Each number is 500 + 25 x the weight over its row's rms, rounded and kept within 0 to 999. Layers, rows and columns count from 0. Numbers have three digits each. The size before them is the row's rms in percent of the matrix's.

# down: layer 3 MLP down (transposed), 1280x320, rms 0.0464, rows 779-816, columns 0-79
# up: layer 3 MLP up, 1280x320, rms 0.0984, rows 780-817, columns 0-79
down779 097:534457494557476519521498490533483486486487516522567509548490508462501506545499539518534529530484475463481564504523512498487507500521488505545521487491504466515474495486502475457489503427517481456519486491508526473515495495524532507472481529
up780 109:530549493467503483486551527486526538490480500525512511563515500496497536483491461512461514525493487471497489497522555520464460502491531475507449494501552504525493514533502550489516533517510494487518511521516506488469528463500529519517508502
down780 118:506458502466528491462447481511533556543492537508485498477475497502494472493526513521444500470505461522487463511547533501481443523544524447542506499559508509524504497504546524508513508491480461500515487503527528513488527464518503493491542499
up781 107:480547515462496509505510486535502533519493556491495479526473438478513499480483529519511487506508551450480493493461479523528474528502478548570504466479436493507509487509505514484516486499504492513484465499504508522525457500441492477491498484
down781 117:516518511493503508523483495506456511482486491503516515492460492466463516494479525513528496548497494466478523501493496467497460512517462484505505487477490506478492484546513513473491506505483449504481504451526469530477535524485541503474503488
up782 095:506496514504472482553505498488468489469518536445525435534540448468560537490495469488452467514546493494461454488462497488525515528533489494501506524475532477543452489474497490481520497486458524500488549547508523502515468514501517502486498482
down782 090:472543508478497490486491535473513515492495455522507521551477509542488502512552545475470449515468499536499516500492520507487479472476470466501475484513471496498509518501528474529495559497508485496512480481487469482496514492504434500498537461
up783 098:490515546517496467499528499547536546431486468484525476491480490502509542532450499498483517542463496485438532461491467522452486536504488488500500496538519549491491475509489479494521531471481491436512486512514499497536508535518522447484476474
down783 104:484464529510494519446533489533490513517503500482495489509477479534492513461550487511529493492485499451509482509454447487502484527528492505474484549564531483505497504494476532469480498512463475523491519483477444479494541483504552492484507508
up784 113:487477496480494514454463527482527497477467467506537534492499507469545555515484469493542518545470499509494502511487461494480514485478517487477498499475529498493578479488552482532500504489452489496490501487476540530515514473481539470479488488
down784 116:525541536492482549434475515545508527469492516468514517479525501471533520547495499511493519488474508531511498523505489517495493498469503486463506511469505497498508496468510500523482420492502544509499467491475483461537527418508511490454509505
up785 102:504494482503520509462513507510535536436523467515489504513469465475504501523495497531466503523510527480484522475499476510527497505476483513590485549487525465552479510516508486494488556460499486466500487491541499512528483500511494465528502538
down785 096:510481512505523515506559500480485504506479469513495511518447485534508492499523525506515507505450496502487504489520502479573471483501471504488493484511489504479516538511508484501495513455486510506512512491498485503515494462500473521544491506
up786 101:501456468465545497467493505499527515497517525465487510492520524465516455474539555522500512452561518467526517516471487530473548497484469481494513486540501445504503496484497513485485532470543552494529479517486507491509473510548492463493476484
down786 093:500538522544504502460503521534494505545468496482508462461477538454531480478503482508542473522501476490498528465490497501485528523499495456468526479518521472507563479495521464530491528469508497520491489539513528497504499485501502528544484500
up787 095:504492523548528485521504529500518469500532481510493484498490517505531542512516464480558471476509551484497509490494501497488508535505514531531486520486516493497519476498494473473501523486503465465456560463482506539462487507445520548473504528
down787 087:452521534473460513512499463517501497492520484472517490470539476528489517518465505496504482490486462474489502486486470520544510471549480490477554471451477465456470451474558481520486535519483529497502501522468532530496492479491465492497459507
up788 101:493470556464505486487502528515477511549476548494498531525540481500541524536522547519500453458529482535495539500523461500467527482534524493507485542445511487516493536489487473502483487523468514545520512502530509501488492496487509531474476474
down788 104:474470500509481482538527459461517520495468549478500492532488483493548535536499526559504519508492499479504473493500469507507525505505524481499507489485499517512466526491523511529506540508478484506498496524505481474495496542501504451504505503
up789 100:495496456521474466443575512499456478540503493511475490501535517494471448504500490478479503504540495505497494496519488560519494472494500416546479502486487471496506522481510505508477444512511578490500468480526491491507528467448501503459475477
down789 092:499503489522504505461529529516509467501507490507502472478530507526500459542468478483490481510528512507540485532500453532461491557510497487480549496477509464469483502512470534522527482470492521509504530499477532483509555499449483493489470507
up790 090:486520482479470511536464500511506480496488461507475506502487466482514503479508507516522492520530488510460511502500529500499470498499488495512505500470555452527518473501491534458485520511517470485511474504501494545464468492456457528519507476
down790 099:490467510483490498523515505480485460491513473518458460499515476550496536483504494528488503506483517493480487543504520490525531492519473501483480503509465480495516462545480541460521499545523467495472542505506489478487480500487483560511545473
up791 090:507512500452499477507464537492543503490482472500528510512548479501453476505512491508496500531435489456519545464515528536504491499507486487505462547474513446518537517464452492461502504518533525480499524522501493506499485483478522500537479509
down791 117:511469506525497481569532508502487474523488503476498493441476529505521517504487518507488454465514494509499461527529509490535515506500522541497548530525488508524486485552506469542488501546516490539463472473515485469497552501479483447508474512
up792 099:505492468526486493494515487516487502463491508502503471451520525499501497506462485496502428493522492514507509492464501459467493482476544522527499509496444532479535480512482506509489512492503539530504511456458529533497497532501470493502497472
down792 100:509487538483493494460503533518518470479516504517541501512544516516478489480540460474496550449525475495519506548501521466518487510529493519520481504445499436514475494531474542531542503483498477490480551520518501512529457477525530499493471525
up793 098:534519523481471531498544493507520509478513464498515495499552491521466502497514541499528509503511510542557490499489470531503492470473512494509494448474529514484523472536523458515480496532509515461555490484504501494529507483460512536470495543
down793 092:464520489515502484520494498518514477491493500510505457517528519487506506480511502504528542488508517516510514484508486501511503468547486488489507482457537517446443503493507507490496525507463501478490484530469503503504483460502532430490492503
up794 095:482494488486491542515496478491495517470548517480499468526502508486528507526527500509443501524483513517491482483479483500473447525525490515481475497520491516493464512471515481484478505486514535491439522485498475481542525500516529504518532482
down794 096:544519453483466531534519495480531518486529499464479544457473484488520534528493504468519498490457515527493504451449488517465515513527497483488508513504468498426526505504521497481531498480521485484467503442494519480489497508521491494463492508
up795 101:515472513472542515514511461511499516442551494482469480496485527560489506533522506501443507469545521513532498486509529498458511517482502456510520498464523530495526467508507509475462474513490513513481488507496545485497496485507511470510531491
down795 105:500538486520533507472520545490504495450516437488486508495475511495513489509486529490489543540560536486523512510523515516475511553496496486526535510476488549516517467481524523478493495521503488530519472494512506540503512494469490519480531518
up796 096:519509554523512509473514487484474544517523498480491529452492493484436500477519522507472496485516475509506525439507498470513479488481502474494498454468497503504473523473537562517524507517515492455498517534482488477506502513516517498471496517
down796 106:491490510487495481499501480470501514506478472524528492513484496468465502482518518485468500530523508512480485500522543492535487487530526480518464534495509482495505488512494485492511497502528493497505500518488430492506492542513497516510476486
up797 106:453480478491536493475481505459477514453527485430491475528530564485488511511518497471504534505491518502461523455528495466507486528506502439505516504490492501552510532464515510506510474504496527485515537506486520480501485492503468528464473502
down797 096:465473468531511523482492514480490496499521500472487513492518492529534462501482506539480497495543512477481543467522483495496478500511523468523531459473489457486516512515504505495532492508495489504508518476502464479484482511520502512480459525
up798 095:460502454498460513503509537475516445500499529522560540484494494476478484482515480503498487539506523482494456454494470485502487475496515510467506494499515484527499507511480495465489459493480530535512475464499500488480481513504511456495519510
down798 105:451533499521500517475501493482495500502500532474483523510477492485506468527473461541513495504443493486504508490508484478481478525527504505468470477487510478516508522499530455518457454537499460503517482507498537489540462517573491529476500512
up799 092:482417499503515532498514498445502499526500531516512492489483503548486504466494484500480472506485489552512485520522526506531510542514450507502425539521464498466514536492516511511533486465503512543510482485510522532523459476528488471477439496
down799 103:493500495476571499540455495535487501498514466531472512518469498498496476494489472514508513538530498503488460499486527516486449458479540504493526505495536506550496482477480497450452522489511496489502471524465464512515543527509504541525508506
up800 106:525501492557519513514497493510545493529492462531512479490517511483502473473501521471519495510458541460481506489485484505478500500499478479504533532451456537524505523465503514494549515503489434572408483515527469509499486516533516519481550515
down800 098:490495501498513486554490499489475514471495509513530476489509552513494526512478513513461505508481442511528539506442493483475512487512530504531481501463477535489549475497473504492533501473510479537536472507530561516493516500518497488524503510
up801 099:480519537511520503521483487486459484494481484476479510509507475490573476505497517538547516505489504498474483535482491519512504503471494473490512529461504486506509488494539482516490490496523505486510481504514454544499525554518478496473534492
down801 104:492462520518484498466484484473523476506540550485489476471488510548515467462501463475505500509489531490540470482511526535513521505518515498537524519519493531531467490492472502525495538514450482540469508485509509511497494477466475513477492501
up802 084:468531539477482461454531497508480507484482473510506528465489495490538538488533490483506513501501510553509466542515486508553476511461520531498486529477516506458533540521514514495477488508455516510500511512536527496486474515452497549517495529
down802 126:557463478536520509532448467479515513490503487503492464496497501508456491522459521514498436515530497470528506480487543520446543464550522469540493474532475520527463504474480510493551503499542484463507497467456477469522505501548490428484535531
up803 113:515505506494529558497485503528506569488530510529513557567525494517461536507558499487515552503548459504494498510521499534493502499473512500507504466566435496469489510505493563450484509447519509526470499537504505506446490488503503507470499511
down803 107:504492496488543474463515514503481477493505482533515492482510495494521539538532473448475478485512485530534463527490510479487479533454529522527531466498502506451478517509461512470479522481506532466515476533487476457526459532544540464474482515
up804 103:537494488511533465455488426495493511491515534434465499507481522445479500466480501495503464517516496532519491509501498499535516477493429503478457511516462483485468512493430500483507494532461513474536515540503502491508486495518487461499503487
down804 080:528520491503485497428506452481478480474494507469515499473513484474527442525508481494510453497493496522505456546521505499539490490499462482454437536511490497500483507468462532486476531558483503497518531505520507499485465516512476501525517513
up805 098:551530469511494526490503441517498528517514477525455471477489528514586536518499494493512438460525484488497521496484480517512514515509483498537504492459523498542491489491475489479512534497501496460534477473490523498500520537504520467481512532
down805 101:481527486489535488483454496504509465453508506536490475453516527515507505508483482506492538539527533494446455532480480522511519503516532521480481447523474518486513522488505483472491494544503513437463529504492503514485495531487479474510508563
up806 106:466480488466475455492556503452475509502466554494492486543460494468537476487470494499514513518482520518490508511517506506497504480499464476499501524492492520519485498489438513463462490530541549502499463558485528513487496506511479494563477499
down806 109:532485513498486529491549491479477500484478485494546516451473490519516516483483501492443472461482492470504538515462524495491506541490449537476506452522481498475476514516528518518518459444484512490481483573493564498509514499505499517499509512
up807 100:513513509557505527482468488566465511445491480520537511524533468516548553511520508490521502499463546493522539452493495465527498510505513493515511485475489497543475526491488471530505527502491491503485557545514517514519529514492493509525455513
down807 097:525527470477521487528508485493486515563506492536483487507534506509463485484473477511490498502523459536472499511503514491523542508501510486484473468545419476465476505505528528492491467511480476458494499488486482510516501524502509529543499499
up808 099:506494446520493509519510494509491512500517464526509503510522528504498461526496488488452517492490462513515506553458469489502475517522501468521527519536497510481526512469505477452493523471486491517509465462501441541496508499473481508566493471
down808 096:504412489489440504483488498469503555490484456489521499483479486458495507567475496497486511485522506505512486498491474469520514497497522513464521508501507491480474530497484468526490534516543426544510466521528453509529504537460541499524501503
up809 095:523488507491536502487504517479476491487542513481512548520510510505502478470489510496451489490540497480488465507470494442578522504492497514478488515474503521498513488511489511479485423524531497503469447515489512545512488519528520526501467525
down809 096:520465530472523468472482491514514471508484477507478489475431492461467492509507467442517507525510521522499482498510516514452483494512500460497498477492508505508495500491475482498523516456458521489485550449503512480521515483466504477512526467
up810 097:478514518482530497504538474466484515539470559467496504501502509528494495508529526456472515532518504525516495536503515521500467469494516492458473508469559489485492462487465529455484494496505511485453520493510509513517534543478479493535495490
down810 088:541525515519495504517508513554471490481510424524529494480443499482471498527483504516451483528540494484456519521506502514458454527493498500510520502501460537515477525506518519515530497545515494477472520461494466515506505503489473477493546528
up811 099:536500503499493486515504499494485494522493558500493473525469516487503526495469464520490471512491501490498512470480510491514543498500498478537496516483484539530473469496475484508478507534468573514516472482572517499478497523516486533465443506
down811 101:510441490487507511528495476496542479482493488514454496492463509466520522496527466536484507474483489505524511489511473497491475474502498523485492508508510510519455501499506471484478489532500508468467481506496510500503488523535516462526484518
up812 097:529510480485508444488469493512457496470499497495536462548529507468499484459529530517464528515492521472522486492489432501490483490535510477495473497491509502515479489516531482470506481502457590488498481488529514504485511487488487492536503508
down812 094:472467493493519513498479518505533542516490476549521506513494480532557514503491507525525502492513486476474512462495559532535512521483535495469475496488503502540504487542512528550445479497516480468495518510494520517507490523535561519520481517
up813 093:492475483508476469476484524504514475524515511471520506489442429479514494488532527457541534521559503444483485457504486511483519513509487501489508525502528478485495509506475512538506461519505484511487539478504494525491482533483503493477502491
down813 094:478502479501501516540526521504495493492477492476519498488502532485495526477482475490437512443469570543526467489501504511544509531500523528520510475522501525462490501484535540472452543503546473522496506509500518493534519511536489486528492505
up814 107:467526499462502539448515496479518502526498542479509534519496556473507497484472470488512527512489488538527498483517500512499512431443473493498477501470515449483507530476463507483486527494467512470472489502529460459485492502530501518477541451
down814 106:494513461447476548489533539437449528500518482502470533475491519498484501460436488526471519504476473491514500533515419490491507468475481529497542525492472497493508503504469470532464515480477492478518494487504469515532495509567534490486501478
up815 104:495519506477523477462513477504487487493506539514546464513484509506507519470493478540490470507533480512465465509502483493486535515481531474540517459503493475505493526455496434453493470512520508493530480511467489456486509515519496530501517496
down815 099:503475494534498504519480509451482527477499500498544533501516479498485497496516508482528526488501492510519508495461461559481529494505468545508478498504516491489501507492548491479520492492503468522516491504482475488501479525488489478487519512
up816 094:506480506478517510513510513467502436527495465492529513501485528489469493509523481436535501459550499510492485534485480494503504498521457454516476480445503503535511498534478518508513521535477490472491542506503511504497490492526497484535521493
down816 102:534493513532530521509490485545514507476497553467492520458533483544491515547543489516450526529509498497474528494505509463490482514490497491422475526525473504513489474503505506491486456490498486516528476503499507499443542480445522504502534529
up817 107:515545462494504532505487532511556529516504453512555512501491481463477503468485494519488487466486462508524495525503491486498486470445514531536463468474499543480472500490506506513491497506513490511511508504501533506498529430455544489462491509